Part of a small language model's weights.
Architecture: RMSNorm before and after each block, normalized queries and keys, a norm on each head, an embedding shortcut, learned residual scales, capped logits.
Each number is 500 + 40 x the weight over its row's rms, rounded and kept within 0 to 999. Layers, rows and columns count from 0. Numbers have three digits each. The size before them is the row's rms in percent of the matrix's.

# q: layer 11 attention query, 128x128, rms 0.18, rows 35-59, columns 0-127
# k: layer 11 attention key, 128x128, rms 0.19, rows 35-58, columns 0-127
q35 102:556464533422465500486536500400436563504498490527501530495513454477518558473578529471506539514485468469502527484562515511495547456492564514449485487488453537510510506510474538574434532438560492481525527520450516489479499580543442451568485419464488504565484531530456486435472458434556478450411484536545551475479462526448500466487537444538533486462497455436467580472469488567526491541514
k35 080:494491551478522492569564515527496482512434525433526472518480492508518495529504577414500519482507542552493417556507546545513514534472502482589565491498502500446485574470529515506546575526497530463530507470454501448454502513509533473588527494478422571565522393489468502499505459449430482467477492487511539542465515490505534548520449489494610498528499462526517460486538503480485425600448
q36 099:529537581559477508566577427453479545492461570458462507524565567506443519482439557530498496554517483560481517441547523470588521523442534497504586450465482440463473471542430526496549454504507524500529435472488503490525436475429461482478567521545501485516484533469584497546508505463493458501512542472466461553456503470540469515554544490488520532474499442517527407497517526451523477535540
k36 094:519511475454493491503511551473526547412476521452478449505513460507536608557442502430428533477475550514494543471502493544526520495595512489508509503515575474479514458491503551473507533475500455505499534487401543505497501523553447468483544559507494443471489504546475451479506502481483469603495575453455520516523481490522480531536456601448430562416418516541502476538450535525530449514480
q37 102:503526521528560473471474447526505522521476543566565507444574484499452493566515555470528515557532427488511428425460490464457500468516482556463444520445420418546450509488517525574477513520504519525487554541517465509472420460523444440468484471449526577472482482494535599538505452534538551550494541468433544479449468563500552530483503482472508491478528495536442553511534559511540503517530
k37 103:466527439495509510463488509504453459491545545466514481498433478523506435426504522485524491536509495505500392495418501473475481422493454529492562457504433533480491475455524471520509485423486479475522511523485467513494424539400448554476554535491493515508555615550550430477539478511478512596457478580488503489510506548464430555535432555535557494498511497528442478523478529542530520447473
q38 122:421516569541494411501459489499564515497520496567419523521471499438512525560524538494559493510547528463564473475454568547520550516474515500508548519447440507548523385498504468461507505500514504432444485520488419541469474527435510475507528508516521487431555494514507484449510443530507480524516449442464483498368516534543500515441521496530513517437457473547474501447505535468467468432452
k38 099:452527534443495578514512498437528540532493546508431442431488481506444497482564494471513531518518504502463475573427512555521519520475466544439522578456518451436490440522520538488434525510507505487491520408546484486489401472516454534442520531522456533442413516494520521477501506492484487542479483544466550477483539535535472492490388502531578506433473538483478535489451508434598516526487
q39 095:496522503539494462498501447530495463529488528435535548502487545499509483481521499443458492431494548535485562511517468544456499581488499562504479530484543582484602491499442543523515493501492573506447479442522465560499502484580467543496421437527525580500508516479517469463502501480511469430519486530462477545548574507462460491429513525396458537548532502503558580490527553541441478597501
k39 123:532462497499500477494457441447561498506493459499459516528456506527507457552581512499564492467449553495483480478471580508462501555484523445528620522524503411518537452502510442495532589482502504540553508446491515466497524509508526472491493499505449481523493497426519477536483540571528490442465483495559505435543523607444509514463553524615485469524565443474468469455527474431451467486465
q40 111:457492487484521434479523540532470530487518535453526593482456553469531498570450508571572585465515472469479492473442526502543451455409553506480492541524491522509535474568477499458542452572507525489551566546493459493480491476503431460519473546476446436497559469630510471481502517526511614521458480498464543524508505438547557482491510483518539438500541508558481502567522506502506498482492
k40 100:525528487543502433505458508500484484429513569523482420449560506489490576472531466514482551464528523464529593496542547509484521472499412492508541481561493517561462445516564520483514424518502579519550449519421497461424487563448455506458500517439487435478468532505477454530472460507508505464440497518557523530529513521502468512556530489567480518526529515486469430498517520477569547571602
q41 114:511487590516445454488499460581438479446515505594513432422476456445468441502569460547533532462533491522506561452526435547366562519470503472558514508503551507525449495458448530482486487471523563517500505488492465548506475570475498481441519527501576478513512476487480525543497526495515460475498504504529585531467482504547464470553482488486509497495531517518496490401432541409505493510509
k41 107:489565539459607448485492528527498525516518460503513512489580460481509458550530514438557422564517490539509504523528499584483476526540515495533512522463480427453467491547460558531523550447512515534552556432572456544482566489494486480466543510413501560509504478559513512525529486474522428539447586494516524537520474537502543523495498465523530478393536461488460432496487551504447497515427
q42 116:435554536449487528534510469433522562488517567468427509548503513473512539540528476542572501518443480551481542556489441499478548524499442568512510546552473529580497497463514531488521509529519564414492509526508544469484463478440500551566380489552550436538503510469519505464506452546479536478559558519496451517479432493441489505398457535469518492514563536530485489524439484515516452472522
k42 118:428499460500453585502564508536483439533447550509495444520523559583443486487515503509559431471526499462523431508523519506547457586459511530561537565485525539464457517515518455468535478473528601436515528490474524495470514513523445550554456495482492426512494513480504498531527443513541452534467537513529446487490512517530543398574510519480445470553513468501466460476443515451443412496520
q43 106:472531453546522455480541457511503491545570464469490443535516491621495466457512495540464457479631435515484542462498483540475547546494521556523515560473497429418549541446497521481502424496506461515518462531459487490529492523521519571455495502538462455542463522458554429493517513500520541525561450459523571547502493494497454493480539427457566546508485432514448485465503510458563489452525
k43 115:516479445461473466525499527587482493489523475503474476495537508483507438502465496540516535492588483504463455477499516521502510513406538600412473502453443516403579513460566573478492537469512521568526492504518539489480437493442527536461551447453461458461507448530431473439500516494501522556541491515493570477430468449471517554482480474516545556517480538502534495529516574509495412525565
q44 106:518471480475498467563510452485483508537513444513528447500519488435538468519471421529539504563503546501498505455556455598537518535578573525435475492530445506495512471441513504478535465516497495544480449519505541510481496441524433529545521443482517519508439555537544492473460472513519493516472548556503517406562511511444526551483539411511414438545464499543499574536456501475527406439451
k44 111:487467490491439427514489391479625482542489476574482412548507532507528574476464492441485507540394525489508463479578483524495538509550485416514463574553506472466523457497529458496476530495571513550538476490551513487417544531525480560454490548511499495538534471493528561514487562506475432460582518474466461512480494532491493466549495491440507486486492467501461508440516461479494484544477
q45 109:520482515542472534506494557439536486477480475447471522471439533481414531550489518484479404460515526436546546503414568481437508482522465492465491540455469418493561477462522547475538436462480500480536410499487505526519529472462508547496491569509479526483503535414529497507545466535499478509494537604541519536533493511509458472508490529451435580496515476560528527445500466388471441482549
k45 115:420472477514499464493489527509463415458480455465513615589465530479558546563485495524488519440570537501538446433498482514465520552450485511540498473475436491458492490472591458541527423501521509495616497486497490540525525532482533596559493473559530510489488469423557529549533401494519500490505488506494454467484509477482525445502548520474496494464515459575492456459514518464468537507511
q46 102:515475488493533470531515514455495485493508479471499443427476476545467486520518487473573482575430492487524517529479523486537549414514447588493531417500476514394532485543480556530559527529386394510560498519462571537528503484489553511481508483559446446483460480519465496471510480487580545479552473490509498477509488428508527525478518504585507474494484580522578548438483504528540476540500
k46 099:474504465505525563514549485514496549536444472482508600563535496516530469465488551446509495548499472555593530527498493501447534510531502512509470555563454508522526528557434522435519495550413431503552534597520500536519412465491508482562536543492474519533453468484499529578451506477480520498482529500458523507518543471506491486435527503472465444554510530491481562465433494365535475540465
q47 121:508465489471500480556533496538505479409530558478508509531510512453509494362556483522475587540478495460554548489458535475516464493544483547539493554589473602478504464455476533537546486469526503410543439456520474499522516551465474506497428533449454576517479536493449510564446511521513503485523455543532465444425501438532474494533575488482514555487541516520531496484549517473468497557528
k47 110:451488485519447483531498466510534568477497533428549467507423543500435537458480429558472465587492523442547516549389548519545480536532509515477506585500467509506537562482531526448552519493549536456431426440532518451495556512483574498450534472467467507462532557459547493436496508489523564505447482519528480486479474551552453524522486524534538491529556518478529533464432486527569480535509
q48 075:577473511539494486476522469553519505504521521533612457486428508460456476581490502445475434522565496474574511489431504521550617531536514551511479576456561444532514512542558446505452426462472523574508480469518463473487494441499511432551569494474506442462470476459479461504476468504524490493521476513520532541495533428475485477514516478447438501513510475433468482400516510493471470528528
k48 093:565485493462515493486500456553527490481501549478498527529501513513473458484482461486506552469495552513524496499605475471495403538586476501565470544507449499467502500419438473501502484501571428536494509499593477433570500497439528551473509491539516539512382517535491473540467437488490538548534439459535511523497525497546489547482503511497433429493515576514462539427580532573472497506462
q49 085:491456494488514472471552534421408514483564547548443512553471524529526504532557501452518499533489497531457482485514541492469483525492550480515430492484495451514503564501451536512491536558565527525494431506486529467521550543592511534494445454540477570584500516530393471470481492504504498380467480468572534485492396446500518458476573435523457442506511510500465570501519470521506494496480
k49 078:434525536520465494564513513525477585477498462468547503534500475498473527507494552461473453452498498502579485481555477515510485514461471426505570513547447493490503514484457498457513465525512528493513534469496453493493553538499473401558407504475570532511460442520458525521503571482546477514538481569544502426555530394474596451436573472457500494554545509561572528534522458472502496552515
q50 090:447499491489491461497524523494484504479473530522434405487544457543523557495504565449596491484447498557537530548501422496432517485506399444572505544529528441499555559423450448500516517531571521485506467527526531477516504537572505482487455498477509509582519506553480477483491506484483502466438499494521460423536544518426551536491546486572483507534477452578467529492513458522578478458459
k50 090:504567564475467439440512441488530488583514546520611547482471534527583486489555511503566469495441479498483521509481529446529525536487545463464457480495442526470519479550546469566485525544470550502477457490443525497503521472518485472448518522471458505527487484458493470506505527544509500453525476465528532476513500519447558492476526428467536434637504537432521441582526557473474521581449
q51 091:464527403484494466568439485512545585503490471540507486437517499483526505533444594497542574524547464447456455486531481488521467533522581439495457463541414487500498523484513525437498501544466549474424454514520486538493455490441527426467566479507495521469448539517558527433543479541553529547533490494431537474489530555531495592527491513475520472537427475514511485450462479464500526506431
k51 083:507548473488505509466483561470526518469511488474532411559518524461541455422473533500557549522507484511490544504541464530548461518575519522501530466509480542500503526423566473465465503480499490489507527541451535587510446482495467549500604473447427449451523512558497559419557470516492544562544553567442469543515499479488496596516460542513473530472445457492486398468471501538484479464457
q52 108:544529484513462467524525502579529529508518427501519498524439477468512510585444482505468438462459476552476497459432481483395514507521478452471512525514518531513477480474529406573564444544538518520524448529559505537494504562531506463427440453569459446489469453524408485574506555506466482489519459504618511503554558447509457474480516535538560521498506497487488491518521487498567537476534
k52 097:479520519463445529456526537582418555468476527515491510528536589465487474437552473515514461509529483517529532525463463466524513508515572552512415492531504472480504496492433532420422444472509496493468509511505485455532497420486550483512397472490502487495537458458488442509492467513576531524502480562550542447529457491486559489494480458485521424561593504469504588511546464546550434544509
q53 116:490514473503455533500506517567589488444507531520557459500491564497432554532414495481504494488538465475484453423383415446506487430507495430472441424453553521542424485524504516474452438551488459485457517536528490559498522528522488457509490481471512475479509452529473494543484523564472529551509507473475507615455520508533542487489485516514501527463473490611460428501514520479532480459503
k53 105:550543436536546487583457508505507503475489528486515539532507480512503408514472481510401474518489481494493420524524506381553496520515456532519553487510423464515484456424538499536516494476492546466551477560468461608522482471495549488528576550508438515559585508507588529480494521436463536531564554496459487565500539499485472515450528501510488521479510485529543427524563464500489518455487
q54 099:561481510604506544503523490508515522499521517496473602506490424459532535495513471457496517492431490514492523521444565501526453488557452540513555459523568421522477512626466538479561480528551546487548488589474463440493450507488575514448505572454442440527536521486490557500497530465487503524512541482560572519536518465557471503514453559521538522474524500415526516523519549490494480526487
k54 104:575539477489466516496496562504493484449511555488491525513579549569452559445478583545465546475449577434459517509508604537523511456433555546488508488542511554444518530547464521546517511543525526513458451480421503536523530527502507526507484463486483515503439451514567419491461502472489560535474485492432540521492531429557509408474471534447532522507482469509478523481469445540532445553515
q55 109:487430467488561486498533495480467507509510414491476515524449485522492560429569453486477493453493531524522591508494565487511562510461517488558523492549584442435507514488531408574511524468483477531488496482448553508439512495548500575547511440514474482525432443506489474475466478498512490499539499541573472461523518452517545459569589508563478492466551459431444515518502418536505480512424
k55 103:529558508493420519447466549521531583522501489423536555537572505545487496487552453546443511457566559539487484508550556471473499480490476547494545540526558435519551516562524524490523555536459503485453571505475489520432492550503573464500497535473536480496467461465548535407476470467571447484466487510520429512589494462466559487486476503522541500519532449503506559526549470534480585501548
q56 113:538536475485521514505491462495488426533528512500466564514562543543453407491441478500487511487515448500561436497504535554505496525440555474535531460483538579456551536497535524479463527459599517441476461473517443546560441493463522479583509494461552527442535538440491530495457455527469430564475549529511507502518472444467540486480569464529479510457478526436568504475394502467528480531450
k56 108:461516526488514506467542461476545459507459518525557470567483592474494497462467498573541426464486542499477593494412442466504495497461490478522469524482525473515469637500493505482484500464455557488489440518461460456523566485407449498458465513484531448516510522416525491475510493546500480473468514402512503583523447435519520488456556475535536491448459442563509473436466506538510480483513
q57 119:501490457502455530467467520497466435467533536494473506516444494483515568476512423520516521485538426538472497470482526482557515533463469496518491507423503442450487513487476541452410650455492511563555493477415504503519488415468485559504468542466507519509487430466459468457570430458480464517547481537535477508474479419529499523506503488489473529470497439468446572561507439531562482520556
k57 093:523529499518543495547563511522477425529549471471472517441495538500545471423533465486512474581542462468505517521522573538501459569481452406512419537530524470542594499510511571483460533457557529484469558525455538505507578474523479511511448498512507459437501537474592496475597475417482550478416508486492471503486491509475503408480491538498491550485532501491496509428484469476430465502500
q58 109:436486466538459548474481461499492532518507528539551534465507461522497506495464435532566546489495524534510495536494518521475507486422538488546573511503505467467482454463513524481511458493535494494502438446461485576540510460487620483493524568521497435470506453482524456484457550556412547478541475536413500583504484394578436508591576493525516549479557526537473472472515516483532492454540
k58 106:527512534491406462525477559542498486570486521488483541492524542477450476491395534551532523503499471492426517485483539556491587487439511528459471511458478462490508459487494533523492440508486457580502511434421477578521460539499504455488566435517495554514522542539493466491492511521428492500392507474462548489453452540568447542537435470474481537430551533535485483467464520532529445559533
q59 100:520542523477482489589487464500545530428516555488488464550515490508475461495506510523490519500452478562458450550540528516484531522482429557549507568478506537534502566459506521504418509429526508538466447492426535455532476595484461448474491527460435483483500423555513467481463543465548508492446474533503427580528516513495515560515472526458543411473460507515453510506577531460498477507617